Weights of a small transformer language model.
Size: width 96, MLP 192 SwiGLU.
Training: a variant of Muon for these matrices, 86M tokens, 10527 steps.
Each number is 128 + 24 x the weight over its row's rms, rounded and kept within 0 to 255. Layers, rows and columns count from 0. Numbers have three digits each. The size before them is the row's rms in percent of the matrix's.

# gate: layer 10 MLP gate, 192x96, rms 0.103, rows 20-65, columns 0-95
# up: layer 10 MLP up, 192x96, rms 0.0995, rows 20-65, columns 0-95
# down: layer 10 MLP down (transposed), 192x96, rms 0.0926, rows 20-65, columns 0-95
gate20 098:123111145149183122150138147131114121117135105135153167130148096128156116177155116130095116133128140106121091140147118145126195123139126164128107113115146116127132123166071171146149135120111122156131169116145132098123153119110146096186141134103125125124198095148137131178112149092129101142
up20 098:072100125121104112116074131109111135133120112158128142101144133068126143128077135082107141158140127128134137090092118102115155163085157125124178145125128114152128146152107161123122117108120137091097117183128154113167159151125108177141144103145150113125153120133129110140134096128115101090
down20 094:155102160111125145131128145124130140135133115107125177129145145180156092169099129126161139079091151167138073111094158113097154107136107134106111157166108114064132165136145123132148112114105077129145101150134125176142113133111084103116124137141130124113108136108124128151116126176132111122
gate21 094:117073141159135110134137161152118127083119107091096115153108153144105091120106127100150093122054148109126120103115120127127165116151142115120156107145123090107115106121154160151125133172146106148160114149126140122175143092159133130158128167153126123131101192108125148102118144121097148119
up21 094:132141128051123115138153131167146108129102122139138125157151113130157082117119126095169149127150090094093117116148129110164116115104107115113128134107116149133130108118157139180137169166102157104177144093119102093147152159162153153108118145108129091098135131129117128090105099109137158146
down21 098:154076112150074129127121084143093106130105161096099110136112140132122128170134128166076127116108123145098127154123135160121148141124105141153129137120140119072139134146133116122136141130134094187106149139088150134166078160155113111159140123166151126105100132091134154152131132126096171142
gate22 115:187138145160104107146119122125105155149150147093126151145115164117129144084107135129136120127132121159132143100123150094129134105124121172131102167184122187123113127147142127113068110109125124084142160117104096124163125111068147139125144099129135189100125103140134121170116144125145132141
up22 108:146123153106147098152097156087143138099096108125125162109164132130106124131130172152115146123077085122119135093132123087143138115158102145131138144126114093153135127123141109124054080116179150130146135138147131153140115140101135144107143135129137161102170114191163126138132151159135157151
down22 105:147179132109131097108096139152119098139127056085153148124134073154132127138111160100122100162115129124137113127119153148130138114172103107143140143092119100121127096120066117135168102126154154124128102105153094119138132150143132082120132176119154116123144107117120099138128086109168112120
gate23 111:142120114146160087092100075141117137150154188141126127121115117097111115132129141153131105063143122073111103130136131102129081152146098144104093155160157126115130159099109126140091101101135134088157119128125138112137116150153122160153109123141140154171153093128146152091147149136154119110
up23 108:118114152152106125151138097159094129131107142143135153144138146132144111101110114155129137124109128153145161201133136113161138134099157171110126103188135126161138127152120133092109131182076147139119124123120165127140150137154134141096117180161123113155119126154098089139161140080144113167
down23 104:135139097161149122072150138094142108144138116111136118080126135080093175144149110091150188083144113116131123101127199143115122122151112107127127127138122131133165099092094145152114136103139114086129137144125136112126114137147142141147130079125126138133133081097136161104135137124119182135
gate24 087:160123130116139113187149127153161143147135114102149145114099138103143132161129135082131129141129106102110115097118174095150165092177150152109114102098113109117116156108152104135110096125103118152132069119149109159131100147154091149149124159112139110138113140114105168159157116073098129118
up24 095:128109081145131138156093148132098081124135119093102119135106124126126123113107088156089141101103135132129112140122136147105184157093102159095151145134134083104109155137125118108125171097122128118130143170071169093163133099115121153151128131150107153116175114088146130152126147129158122161
down24 097:125106133137116129122135113125135132108139086108153108144128167127138127155128142112115107113134156164167103154107115101059159155096112132174153126123151104118147139098074113124082150116150155139098148132136142090151162087127114145086110086141082100142148149133126083152132158131117159121
gate25 102:123099132151135102102122159120167096117157147096099132155144102131117113164099086155134156146139143122156120124131121132117059105114127118134136086141144146133108099106141109094117166120198134133129118146117102100105132128103099115187095076143117123107124132137100179138148130170119137139
up25 103:094139122123151123136114120125092178125118101152130185142101132143127123099115149114131142071111123102169102174135083163106110106123130147097143129162125109155082071153158092126126133127095123154148071126129120120127149094154136142094135140149119139156147127130136096116138135123158160168
down25 104:090117125127119114139155157146145079114096134095119159142125106130150140152122146127162122189177146123071104088086173164154089128152124145162099122143132125117114137117084131154120125142138113188116147098126151112122124106154137103146140106159115113141112119136146108130169123158134094159
gate26 102:108102110118120121150157164158098117154114119119121123109117122149148122114137140153160083100123170118145131118138105075140156120110173112148110108136162097119105182174139091097091170128144131138150154142120102139149094092120139119078143153172103149158126148104144102164127106144119137100
up26 100:133090140111161154132132081156129179157131106165113130123149127114121107130132126108124104132122147113156134162167100092155092060102155102155095107149136125141078133073144113134109156086110129121124123094095126121126094181117126158106096145136108118145131128107108133151163100124137124121
down26 101:125101107120128114092155134132136133139128129157128111130156116118120137142153078130065106138130118140091137090155083122097103150125143105104116155144161140142072102143200100121111112135115149133153138104129128101119086139105134103124145168075126094194139108113136126146141126132160113108
gate27 105:127079114136129128126081139121102124085152127110142120110159119133145187113161158120093137119124146133128106101183130189142141145111143156097116128119143136125105144076123088148122153110125140157122092178100156097183163168161143129146146123138118108102133129116141096152127142102137146122
up27 109:164127154119135146133095139108153084125147137112107138137075119136062112105145135137092121135107124105098133138055122084124095185151114142142131103147139145114100112155143126138146109157124138122125153081119089116102120129138141078116180124105119135114126174135166121116093142126133112116
down27 102:094130136153143139101133121131113137100130110133139137132097112128077135163113112094115171149148136167144152164140135117146136132114113119149156145098113122099114121178074112093114092059145110114140114112130145122153101137089136130119123151141116180163134086127137129105095153115122201129
gate28 103:089099159095143133114121118086142150103136126125186125149108135150137100130120148086145115128122118105128131143116121135123149145146139097065155090145121161125128129097152135143120167067148130129155139159113138166185136132118155167096094173121116135185116136114105128117142155149142110152
up28 105:123135100123194116102114125116163140124094169103125127140107115105137132137105123108128180132112112135162134158117122155148150117122111097082090149109151156132136087096082149125119090122094148155145098119072116161136148148122146155137132159207115130120150118119115119140128144147130136164
down28 107:126131102115162106149139121120109166133118140110135163107125089173131173126132137153116077139117131170115131136152158105112167124099127151126123109124128102180144146137086126114144131101119104128124121133160138145128110108146116130172160091068159120133117101117174134059175138145111158129
gate29 099:112079101112135118157133111115112174159150152137132147141104141087155114103111105135117107113124146146124125121160095129125139163089134123182140103136149105130119146117110096193092112122123142091125114102128141086138112111088119142129141140175105110146093134142097150154131109148059104160
up29 103:113082143171111119079153139121123108129116082116158141148131074150123086121119104137149137102147143094156082109116173167109157110104100153141114128152130137112142123134121142142118156088130128170138198112132137104113113126113120123153174162148115126144128140129119110114165118175090138135
down29 103:141129131115119120125116098114157132120131124156087167103117108173099108129126124129105096067165141151142139130130142179163097107160189157157141113118151154119081117105073139136152093150096147158138131123110107123124153113119138158126152142180098129126145104146129121102122089101148117142
gate30 097:119133105136083140112109141120164097116131114089076134133167159162103128101109113102158132138098129141140118105134081122090119143096184114098171131107163092096121145123138116157155135187129113108125102110153118125111124139143134140130160129099116121100081151138102143157111164132127109176
up30 099:151107166128150118107148142139096115170106167119103128131147165155113092121141141095133156153162121176074135092120122108153108122123138101146163143158145158070152128085108183166139133125134159115144134164141112130145141140108083154127104130147108155140117131106145100145165130099102123128
down30 100:119132143135156145087132123141111108119079169148147111091131146134127033132142152153087120125147137104146119122122110092127130175139120117130098135159110175153132117121123120160110111146116160088122165171135128142086140112113113111167127126153104146117126164103105104130134134122074101120
gate31 094:148153077107118136156130136106167179150145153124152129178153139112103140079114133097103130085157137127119108127137128162138125119104149113148132130085135127113161080139147153151117102143130137106138137142110142118106115099149161134150188159116126128107085121128089179127164129142137095171
up31 092:132156078132131158104142097116152132136148172084156153118160115118113124149088150118158110146110174103132147139166160152136137120104092141144120124157084164157150145112134131136093128156121130110110134157175130147114108079129115110151054091135149101130110110159124150111130131132149115109
down31 092:163106100128116135119190115128109186165096155151102059106171150124136144167162162142141118117112111141104096096102104134127106118132141143092110111118147122103144131148163121109187131085106119117113117125126128135119135123129117088157119122110161127156120123139144087159108119111134094151
gate32 103:145139128107137146122124129110118160144142130122181158118120128145147135145136124105188143150121138163178093136129128203103125133121160154127115134162174122144126117151099133103142119064107115139144109158169147115151133149080076136127120148147135126110108133148157156108144107114134140186
up32 105:105125126137131156107129151142119132101089109096122135088136149113119117121138157119157108139162107163083160131115121123095162131112108095141151154146123130128143104116088111127146123182084080124158142092114136132163121116166128154101091148159154157153120105180159082133144106117128090162
down32 101:158112125102146162101116137129120138087115144118179194115132117203106130151123109115135100127168125150086091116152120104143143121112133158131146133096177134171150138100158104122126135129132128076103126152104126093127089163105135092103110125122117108101109143115122126123117145171127151123
gate33 097:145091112156098128147102176174135096154140119127120107119160115117168137119164137158128079144127147124119121131131115104114100075162148158144112145128092132162140130084122139111119111134108124157125140125118121113099147158111114064164125113138082178126138140154138109083103110116121148175
up33 091:088164149166104127156123109138098109102137097138108144111124132120070106186164114114135129154113076116180103118099136147144142121131130153130076094163139109155105141119096142157116122082119141156155123135128127122108093136110137130109162124127176138112115093094127120120090150137102155109
down33 088:125120120120084104128155136121143070112079080135153167134158086133138108107136138105158092152067151123100084100128106197118117119152110116105112123157127129102141138107110111110094137132095122155121123110148110099115117123129121090146128118104090115145131108158082128143103133125141104155
gate34 094:133122082144116184131127163089189130123126129120164142124170136086152094130099149133144174113105132114153118095129112124142147123136136130123131135105132086132098114147105095120157133131129144108112129107107146185153121103116153074167131088116104117133128139095120092160120131163150101083
up34 106:125120121104165162127079125137131140132143155120161193106160118167112121139141148115103104141132105155164158158092113116083171140122156114133130136163122113150101124133104138089122119146087152131116121132156114126131134138147083136162147126121113105122099158130133138150130184130208112110
down34 097:145134134096078154178180154148155146160138142087084123112136139115190142143113114132113148149191134129132088127097120110147101132084134112137125148140120124100112130126115089139151120145097149116148055121120126144154093123145102134099153120113122131147164122118132092152114120154122136110
gate35 095:134157114133143111142122099108132194133142139141128127116088130155144151109107128158147111111105117111137152158105137103124158119132096134155146106140177151146167112151106148109135144107098095086106139160075125113110111119102113127143118135094138089109114075141110104126148192121137191119
up35 101:127120133135125164092111153163125097152114127141109132140128137108091124101143143095161123105132130154108129104125103115088107134158112124061133124131115108086111125169182115158148097114163129148128153141162129132143085116154116109139142116100115184123120163105127178158104152178123091133
down35 100:085146115159075107111143147130105121132139139125136165139141128166116153123140097107144099128082132168109148133120145164109107154172128142163133123150130124129164118146104133118127092131134094068131136121153117127104151127193148149098112111157138129145150199110149172151148154136146145131
gate36 092:126110138125160086119095156167146109115160116105147117140164091142170129097121129108141107151137128144128104141132192103085095105118130137147174138124147132145119123138099128110095152118131089151148136139135161125084121131075121145119143181145116128145152133123110112112121118161045122140
up36 094:109132126148110182115116121091098133137108148110122091112121106106173123150152167184173144145128111151148158121115150128146111164154113178123151129119131120137127140133195145136125111110114160140141103137137114126177141095144090123144083084118115143119157156123150111084129172130122143103
down36 099:149150097153084135111178138118128135118143157130128138115146137103109075159154150141126140145088108131121132123093194130081116146126161122096159111144081140111150125126112097122113131159149195122160122122095137116132113081147152105145112113115122136131103183076105138122121136127125144118
gate37 095:140199138153112133122174109162167120085107122099123137116107092142099143114159128131123108089143186101125143189092116113161117141096147102120128104125157137152115144108139131130146120108135147050137123117140157145138091132088141135149156106141121154119138112120145138155140099137116130118
up37 096:096109156159108129136140095126115103137113120155092120124126138162099120169115108130139147113121139161125118126094113173092116145111100104121090114132159127135119133123121165130082186170161107102100114130143133142151100125136131130161097154096115091116111165148164152144106102106182163084
down37 104:162157146142143104123092146127132172105127136148105081128126112135121143130120121149140108147110171110125169113136080126122160136124171132109139142083093104125151133118183140142103083107120143125136116158174103128110174116134105159110165207112116122145115143134112105135140142136126136078
gate38 104:159134125157130117168142092105111086099130131116103090110075155118103149144186111153143118145133152122152122123152124115128163142117137144156081129124119084112118114062131179126118150118099132148137143143110119089141123140106151153122146159159080157127138129118156136130097091092135129165
up38 105:168084197150142117117136084107112153126092138119142150118100159094138140114166071140122143105136098140139097126116097118121098109145146125137159123142115106112119167108128138123133115125156155127127168135144074130152107142077150109130131173093148105136130131118148093156144087097158134120
down38 100:116117087128129098149143156141116113139125128115103097133105154131116144162152127124124117132138122115086145118135158104094143142084124143148100160177171136159105139131146135140115135144108093153176154122101104180140112132171145079157104153127124133144078136137180115109088111170101145093
gate39 099:129108127103117146187120158136117114144110141140152152091129152125113095116120120126134130109135090121058152098121152089137120097091120130160140108121147142096143138125159125094135132132101126114126158145123112081130112146187108086139141148083102119134121096161104107190118174105123124104
up39 099:091133120131100083111131106123144151144164135134150115116110129104092124165107156119155132077101123118147171149123122132127105129103147095161092148106145099142107112112149131108094135138155133093111147149083128096154110087169127145170118129085156130112104093118121126086182157140128110089
down39 094:090129119125159096111156131114145159113113133092138091104089110129139145129101122138143139171092149137135130182185131139091099094115106117146144125138159125141162165130141118152126115131124130132165097145116139157119106104097133131142071048163116165125131149132128138131101106112083117131
gate40 106:160138113196132120184138136158090166144103126095146158166122142114121122151105139109122171094094146131140116156136135145101141089079151127155176115151158132122119110118115085093092153142118089099133151122132134161124126166173134122109122131106129122100141133101106162146143133129133140157
up40 105:115135115146153116128136124127131129160107084141112103116120143115138098178126080123097089127150135121116100134123087105110140116111136094136141133154137100095086108107150157104131117145118153145096092121118157121174102117104159086155136129178123086153169121126156119126148069087092130153
down40 104:137131125086126120122193134144132149140145135132128131158175129087125115117166100106165115119128142139072157108156141125131154162119124095172119171110126137172162118111143119116146158129145133126117158115125106118109137123064159189157103140138137117134121100128104176130148160120127170114
gate41 113:121110092109178086144099102143135097130144112104140120142120144114131105125157116192121113140130081142137083093177129129124133132111114140131152085177140123118167155133087125095148136101123144149125116089116126090134133178169102128125128115166135119152165111159116147116141173110151146133
up41 111:116139162144135093165091114124110134158098156145135132106118089108137078141163170155135150117134115118097130141129128145150134137118085151127134153103131110080116142112135154109106099166154081127132134128148091175082087085078110146084099147130143140123122116136114150151141109122154143097
down41 106:149149102152126128153144139132115093087092119123111124121111120134150139109116143141156179122101109155153160157125121132166143129083104117179159169100090135157132117113127114132127130109127138144135165158133128112136142151110152143135087072134137147116132087151182143156069128144120119068
gate42 103:121149115141098103149111099103126134152125119127140131138075138124133161116145173173123149100157126147154137114086090152124150120107112188146097111112129125173104134096109126114117089102121084102089130099089136142132149128141133113114140139130116178110132177120136165069143100129158134114
up42 100:150133125124104100153155169131148087100175090135105137136121121124138142141148135138105145141106138118103103126113100157122169083060145098135149136110163123126148139059130136109125126171115117166131086091125138110138140121151137142141129144140155142119149140099098196114109118135177132131
down42 103:132124090125159121155087127122111139153111127115141110148132123128166167175109111132112128194141140176133087139119126125134125097094146157152120124140128133119141118159144158156149136123079139184098127168112111138119088156130136126124132097137155111118172119179095090105142124143074116122
gate43 093:137134137143116124108139124136136081103112104152099165124118128108128119123149123108159103092104124129197152133103076134138136127160132147135103125140065123102104155131151091069120128124115092133119151138158100076161111147161106139110138137124144094085121077139148109131104122125123161095
up43 094:112128105103124130123112110132088139093150158133154146125144151118130129099099126137151122148104119096118125173129124153142098099157153143116164127158145166136119155114112139173167082101143150110139084087122156155130118099135146108136154176141144087146076151109080150125134087152118114166
down43 099:125112122091125103119141123115153146092145077152085136130136141140138159140127141100134142162109167134117098143125095157130121179137156114094115136120069088108113116196141141120110117064117071132094106089148151135128107106135144129128135083151120134160124147136098117146129146151123141133
gate44 098:125113149132134117165130127097128120143134103090162115138142129121162165136089134123150111115155176102117110167108144098157133091114139140124153116141133153135133129199135103149153152179143115157114118137087121163125138192137128138124141122109143162149099158126154105153148153121096098187
up44 105:156146091152094081100144131103107128124118099087147116134136160119117147136123097111140119149110065145129130130149144156140149144125178105119119087106197104131191106154102128093093130123135133128108107114128129149141104131103149117128161118132176093154101141113120147108161145136161138152
down44 100:140123089122090147144138098149095146114074111103116146125116111118108165145115137125132095107142121108162133121143160147136091101096098134120164120140135104148117108084126139158143141159145131166121119149122120164132191087197154186084125143128122133111142097143133112116105102105140112116
gate45 104:144122145102159105159149170122147118157090122136173136149159111123093121125143145088178145112158117134091096127145110150164140128097112141131143114119129126106152137075116175092112148131149166109116172170144128123127140097099129069123164168116136126146114123133120169117138122163116143160
up45 100:125142139124139129168127123134086133112128150148140107127122166126103134118103114086156092079110127115096094162091125150132163174140135178109123111132091171123153189116122146141131107115116134119094135175179123151129119146126138128124142158143150114124135130068153121071151130123104099136
down45 102:122113144101150164116128099095082154144121131113150144140138137075129146110105100140151111166129127117142175122109075118121130130166132126107095142159101093136127116121118137102177102121168104156137133127108126165158146073125164118114159154160184116093103110135095132119121090148139130112
gate46 101:093117105118115135119121146109164134131167147107091116135135082113170124148115193145115131133135173116094137155120087100116118124123089084136166128146081145128148125169160117126143097105167134161113117178117167146135135129136118117144132100129107103101100130171137166154137110140087141117
up46 102:138133105096159135142161084131096113137102120128114123120135167100114139127148104132115109123126122124168108101128081130131113125153115147103108079141149126097128147152140170159144160109142107083110087078114077170149105131148102090155161139131167148076114134118109135112151091121146152132
down46 099:141084093156105048121090129127140123195128123157162144137146096129127114135113143148141110126120134117170159112125149096131126138107098137131111127121116088125174132143128138119146153110146169148139121115146115163121101131113116132163128128149112107142155129163072155158074148098156142144
gate47 102:119152111098101119099137102133142138097170120134103141147112080104128125134131131074130116141146151145187130156132142151204145145139146134146111135114139126139131116117097101141110121118115139125173113148088143108140119069118112093151102110138101102140069149095095135112124145165090135106
up47 100:101124168090161102122133125123182160143104127175101116157171156138105117134158155113128119119118132151159123128150146157145133103094123106119109096131082106115119162139121149129142164107125099090144171126129092145165144181155124119117160098148101112086140106106153100163143113132139152109
down47 105:141101089148116119121143154061129110134099144103143070102150105136151134111136126128160130135114091132109131142169124113069095102109119149124134110167153124101122099123178139150133145127109109142119126089169145125156160141118107108122111118162123153062097083119130130128138106154114146156
gate48 094:125126134178161175131135121125161111130090118105140092132140114126178129094172120115100120152172142141160130140114088145125135156157110142114096113127138101103141110135113118091126125159172145131128108100114153179134148162164152123142169104157115167181147143157149152135162137147144141110
up48 089:143125129139145095148094123112134150121101154130163130156145122131107115165147134165105080171161125142104081095167114151136107082121127142117090186120127158152130116123159144113116114070124108155159167122135117095138113146097119131137087132131164168118161093125123107134126126100090144118
down48 090:098135125085084128100126160146182143158089103114080110128118090130164120137090122106113117126133133108130110114143176147117159176104143112068120099117116111146085161107130141132103143142133142107134144138146175144126126132171132098122120129103113128159125151125151152101107113097178104135
gate49 106:131127073140094106104148109161134104101136160147124132127085148171123114140122143087126106105112160110147115164141117106129124117127120139151186137092159099156114143112158100173154096142181133133176106095133115140159149116133116129103142132100152161113105138167139105126140128107088167137
up49 104:165153127118123110094108134121158115133112167136126092118107102129114128147133125094097120162123124125149134137126121111116108129106126104141144155105134156115126192111113145118074140114157126141121111075106065101111132092127141104100080132117129126122205101150142137126129146087123189138
down49 102:126095137112126131142105128146108110131123073121134129146141152093142135130136126136120147150127107089126101130149141055163169120166139172129112109138134113150092108116168105117170143112138160148093125132098165138119184147145128148088062131169112149119136164123123123150153102119138094123
gate50 093:152096164153152158137150122119115148111087131137153142106112139162133122113115103139139127091135088107130156145117125125123133148141142104159096141121147118170134116111110113168144194142086103132116136156125150155145158145086130152154156154173122141133134144173175056148119159136108104120
up50 100:118105159126135155152141114137132141131141136158148160128155152118132138076140136164150111146094197164133121078142133087168159090091114122155162134166144148127183090111129159125159165112104152116145140108138119124099121173123152122107129134167115112165141157104135142143110128130115104140
down50 097:099157138149125139116138103115160079088139095106128165101131141148117124144102129115106093119121063130112158141104089144110141176157130118132162129141114102131124136133100123106115130095177110161121139101162135141116142124121148099114139206121126106141127116131121097145141094097146146068
gate51 100:139121181120149152173117137130142123146137113140149154119115142137135133130143106128106150093094169142106110124101064138133138134089146134135125105052105124109126142137093102121113158135105176117121110154150133116170118126107117155131114118100071155108158167137138139105117091088127088101
up51 099:104159125115125111091111100138148125102177132146097151142127109087090113117116100146157134131137155143149113184172124120142140163118136099127126120140141145084156141135163103171118114130127094102181141146143114122147159163170094147134096091126152118123145078153153146165161127130102143126
down51 101:138108142102112162170145146123100161138101182128079099091090148145119117124145153114125124126137138145090156137098115163129136093142147119124176156170125143142086158110128148143112137113158183104114137151169115136108117120097145112146164142104101122125150165102124118090151166143127132164
gate52 107:147123133144141158123165161126125171099102143137117134160061131148167110141153125136142176159096145152145127098116105150170141109185151124107104121102089105136100121080113133134113138130118085122115104143151112123154114145092098138133137129114147106111095137104129147146133145096176079145
up52 108:098121129149084173143133099155152150103115156165111125118093111078114169113143125113109133142086151108108119127119166087118109069130118075125111135121135104138140138128086146141140126126139111114154151160095087126095087127100186156127130133162142140121125155120149171125139103130131103118
down52 104:156112118133157125167098142100151114106108130124137070149092168129136111099130155142115094127128130135131086125127160116110116145142193150116167133125126141125172133102164147172120170139107130093123153177089177114114132159117124149111120143128112183144124166161101116138116138118124105115
gate53 097:125115182171141141151128097135142116128119135120174143133114138113077109131102085143140105127157111119164133115127151116158128137166092120111121113141059140098117158144137153166132155103152113175078124080149165127160126156168147115130128120129100137150139095146166136108150145114134112111
up53 100:169120122139106135150127114133111089080108134152137101146112106134146157156119152112111166117146079135120164142184120119159082135204115105162125106126123137134137145145130118138145106140120127110071139136077109153076109138095140116167115132088112110096123105139129150143154120113126145131
down53 090:094099125106148139150172114119142140156145077116148222100124122170140145137130115119127123112076177165120137139113128142135123125117145107134124097143137114118135132105108125130145078131120134166089144183144122122136134144152138114110104122105106119145124093119189090134139137142114086118
gate54 098:130128153169137146155123154107093171117136189140131103145167130119131148099122124120107114089124147124159144147100092096153122170130135171097064136153124121139168137152067129128136124091154104140133116132099116096111172132150104132123142128127121155147109092107110124099138131083109132157
up54 109:136086169132117116108154147127129130143139122141118151130134135123132124139160096112137126166099100140057128119128172134114142168076164114121100107115122097134108111150137121153112154164112145163094105120103178105145101097111116138167144125146159123088156130125136113123094144183157099089
down54 101:166127120112166110133132116151127128118159145128137125108124164128191106105107124129148146086117148093173093172123141125115138086116082100148127170125144172115148101161153112145100134133133154111105102135181128097089122114160160119106120115135087143141117095118176143095145128124100132144
gate55 100:120123108127123118142111146100146095103130149094131117132165142153074143136133136120128110109100163171131124148129147113156149125065146132108133120120134132130093142108115143154096122064137179127131141128113149121158119094121116114133171141143131080172123139135131112178154159086197148122
up55 097:157179135141140138117096099114113139105112153145143152135082134142104133107179154107108091125086119143142151151174134138161138146134160156150131126157114123117086139112128140112143137118121162157107106141126167133119093134115148134180125153179128126134119200119124125107150145102183156135
down55 093:146124132143108123153130156138105144117127135121129086136124147143069106167112147173109153169137092140122147138109123125105184164185102151075119146125151123087111156110124150097101140151081123122137132093169101141158145123148139105104122128112096075129130115122146129122096151093118118107
gate56 092:127115156151145100064132152140088139121113101130124096125107083158150135118087125165142133108170137107104101137154129063138135145103124156121121108133092160153156124092159124106123077137106116169150131166137128152102099111126138134134126125130141169122110133147152169099140130183104125132
up56 100:110115135134125128133129108145144113094119100126154106145160114181121131145065140116117065126063138100137132123131140132127127057121130115093116152134146125143166181096147121155121112174159122133141140092117119153153123120151136115132138117120092154100142166079107101126115160150123143122
down56 097:134086106135111131146079135120140157087087151143100106125118121134105107108144168109143136098170127161166143140129132130080146146110095140136096155162109102046143094177135111144087112113119138162131130135125131115118102112131100147139160175112140146128100136099141100118154105115133140133
gate57 104:114137142158127154132107162136140151153165158107128154106121140137173142117113089166124196113155129138057117141112148081111128122136133132106114106160147102107090132156102136124116120099121165122097171132120177153113130110119137110086143163117077165134142123133124129119139123108104125163
up57 094:099069075130130146141123094166139155155099171138120095106134135130126125110123104061123093119136127144132159119134106122110124137143157101123098130115110098114124099127159147120092122125135174129116099067141128119156115140152159071161128116133123164103139125146160106109124104113130084102
down57 109:102108122148131123105119121128185103095131138182175059135148130118140101128149137112118124105130114128203079161098145150126155127131139148149120167122171135120122111145198140132106150130132109129140126096107116165113131120148085145163122139125136144138134144115137131153146115098162123109
gate58 101:118170136124176153135112119156119078146110163152092159110095155122120148184111134125130147139140148155121092123100130122140128139142133112135109167149169121114157097147137102151130118129099107140117102170152128108101078111147076068126113113154106089137132117162137155164114116132130155151
up58 096:132165132168140082101136114094153100152136150136120088105163124121123100127121121173128104103124131089118141146141135168137088145169129152094128104133071144162117127130135136083110106103112138087148144113134110151190128113120105140111128136087113185152141145127129124159145120153106085124
down58 096:136169125133172136113161134156061103084148150082094144178111095108117114122127130110135177112101147126087143167134136118147154130125153095162125111105149080128074118124112132120143107105161118092128135116128134134129100085125140116148123099115130116165160160144107105136135139159130142147
gate59 083:144105139138089147129132127140138148081140158118135173147037143158124136123107151102116137090160114117121168114094144124164140114141102133137116128140144129115141157133101110144106167170143120092166188150115135160136127111129127123117130143113117123147146136132061118131106171138086132121
up59 084:147097162084114167093119111107125148086154144187153122126059133123115105134100129132107163115135139162120164160099142113140116114147138168109120141145135160120138123147111126173147130148126136118147125127132126167113147118103158140079170073102148132144104156159109123141111107159130098119
down59 098:136116119102127113098092114103132114089133153122114128125135125098085129142112071160098178150091180125135136125091160132110112087149107173133085126104153126098114108131152138161146151119096161151136112119190154104115143095122129129097102080096166145134113117144134146122120112117144130115
gate60 090:138112160156151159077157102128155117173138115112117123138113155161116139130110159061132086103140140111091121121116166108147163134158119188172166137105148156098115132156120133144126160144121099116137139181098118151133123124123102097143130164132140149171109111137121091109121137135131129147
up60 094:110119146099118125146109093129139143154113118084132106163100104089116106166064096136154132152100142113102096167128092136105126083087116161143130101144154083125126163118107145155142159117129117115104124129141140127102077067146137112142140111142113152093111107104101147159138139114153121140
down60 097:102111154141102117128102138120095109125167095099115175169129103115116103125154108127154125127106152164115101109128102130153099146089165125128138123105104136093117121116136153109163100131117134136147100067158144137160137121082113132164088120102144122162151171122109088126094078107145145154
gate61 098:119166140102101112154124078154149121104113114125121132133099122100123157131114096097134126119085125124124112115148120201150125131139120163119137140103130153168108127149096138145083106153107069118113144153121161133090122133131106120149162145176140137134098165184141128090127150100135165105
up61 095:123103146151137155170087136113090096138099092131149109121132160122145150122136157180134066119166117125109161146133136161123166097135134114144095128155125150111145125091115121133112104151113090109093108104113110122145133094098142186142128151115103155153143100109140108147135098130148069112
down61 094:153091102133132092102093096114143174126185125134129171119103162121155115133119070106160149123119094151112066119099131155150149096115122137107136161144135155145129153137176108126108155123124155083117150107099128124151156121143133089133129163138164143142119131138126131121112181138137110153
gate62 107:109147161104151120153116146142139166106150128162159152127129148145145106099132146106174128108116138118121063104151117137119107156165132126131089096137092140109084165102137112139126109113082107153123162139138129140109122122113121099134105181148120136194091150087140111143156088119100130130
up62 112:133122145104070135123084170108130168124146113112147132153143126140084099151163131110133132169083135124138133154154124164199139102154087135098114134120140139118140108150100135131133104127117120116153158144125101123121132123098090073123125126098113131125163130158104105097103128065144148151
down62 105:149118136092144131118123112145165135112174129085106096148104136111136141126126122140126113111123087134107143124119096111153146137143091121164121121177094106108157156137093174108165151144150102107125125144147106124142139143133122163165104031104166116137152091107159153138120124125104112129
gate63 109:137130122148142112156150114179153154110123111133131152136142164101145140180080118159143140135125135111142072124103154155132167127129115081104157119148106121087143099093139138109127133134124132182166099141112076094120117140114126106175093184150143118125134131138146174144115113142124146125
up63 105:138161123165114094133167121146127185097113125090084108150135107153140157106102154132120105114122119100074129141111079133152120154094157110198098150118135123127116159123116123128134087143115161117115105118136148112109107150094149176129149106152153129134122149124143162095105097144105109119
down63 101:136137162126128160132115109151142107143128129111136092114110126096127099112141140134155094086118102168119121087117112130131098129112181124079140098117126114104106130136101153161195106115075107095151118145123136181173139147128143160109106182108154102149145104145109128120164137146107128124
gate64 105:090179114131164085125085138109098118114102116093098109131163131117121119135155097100161134136171127084112121086118165115117134103153114105085103138128138097139150126125082147132091100157101103099167187133108130103126109157134162116131131131140149138134142123107123136103178148134111141111
up64 102:111102085055126149133108135138126154137162128115137147124117173144136132157142142123111125167129158148152084133110145131105154126070133115114133135116130104118147125131156114130120188122101099122117126133084124149103052121158115105156168128137098158147118119096113145117107155117116174113
down64 105:129170138129127115143096142145125154135122120127146090083145105097148141140172131127184121131115093137111144153113167159137136151153111110100101159142117100132163149167085143149118102139134137113128173098134170140102126093123175127172141136173101123121136105115123161135062130136133109154
gate65 085:135143148108136091135164152151109116135117186099124144130151129154167069139106079129114145117102151146097146116128162100150084140115119144122130118156091116140127144133123085153149092110125117098152128129099101108149109150047101121158121148181158140136165126115110138149134114127124122128
up65 100:166108157127126142161133090147127109101106163161128097142115112121131176142154115132158131121160133113083123138127156141103168136141135109101165160127163143097148156146115109134119126133169140156142146140091086120138123131079145168156145116114100181098140138159127172151087113140133105167
down65 099:180118106137149122112111134109128103161093135179146096133088139130157131131127146138156160130080111103143111122096112153142159127165152099148154122143136135106107143111093136122140152105176135099126105145124057113138157117142117118155130155105114067080113099140096131130144096136108132150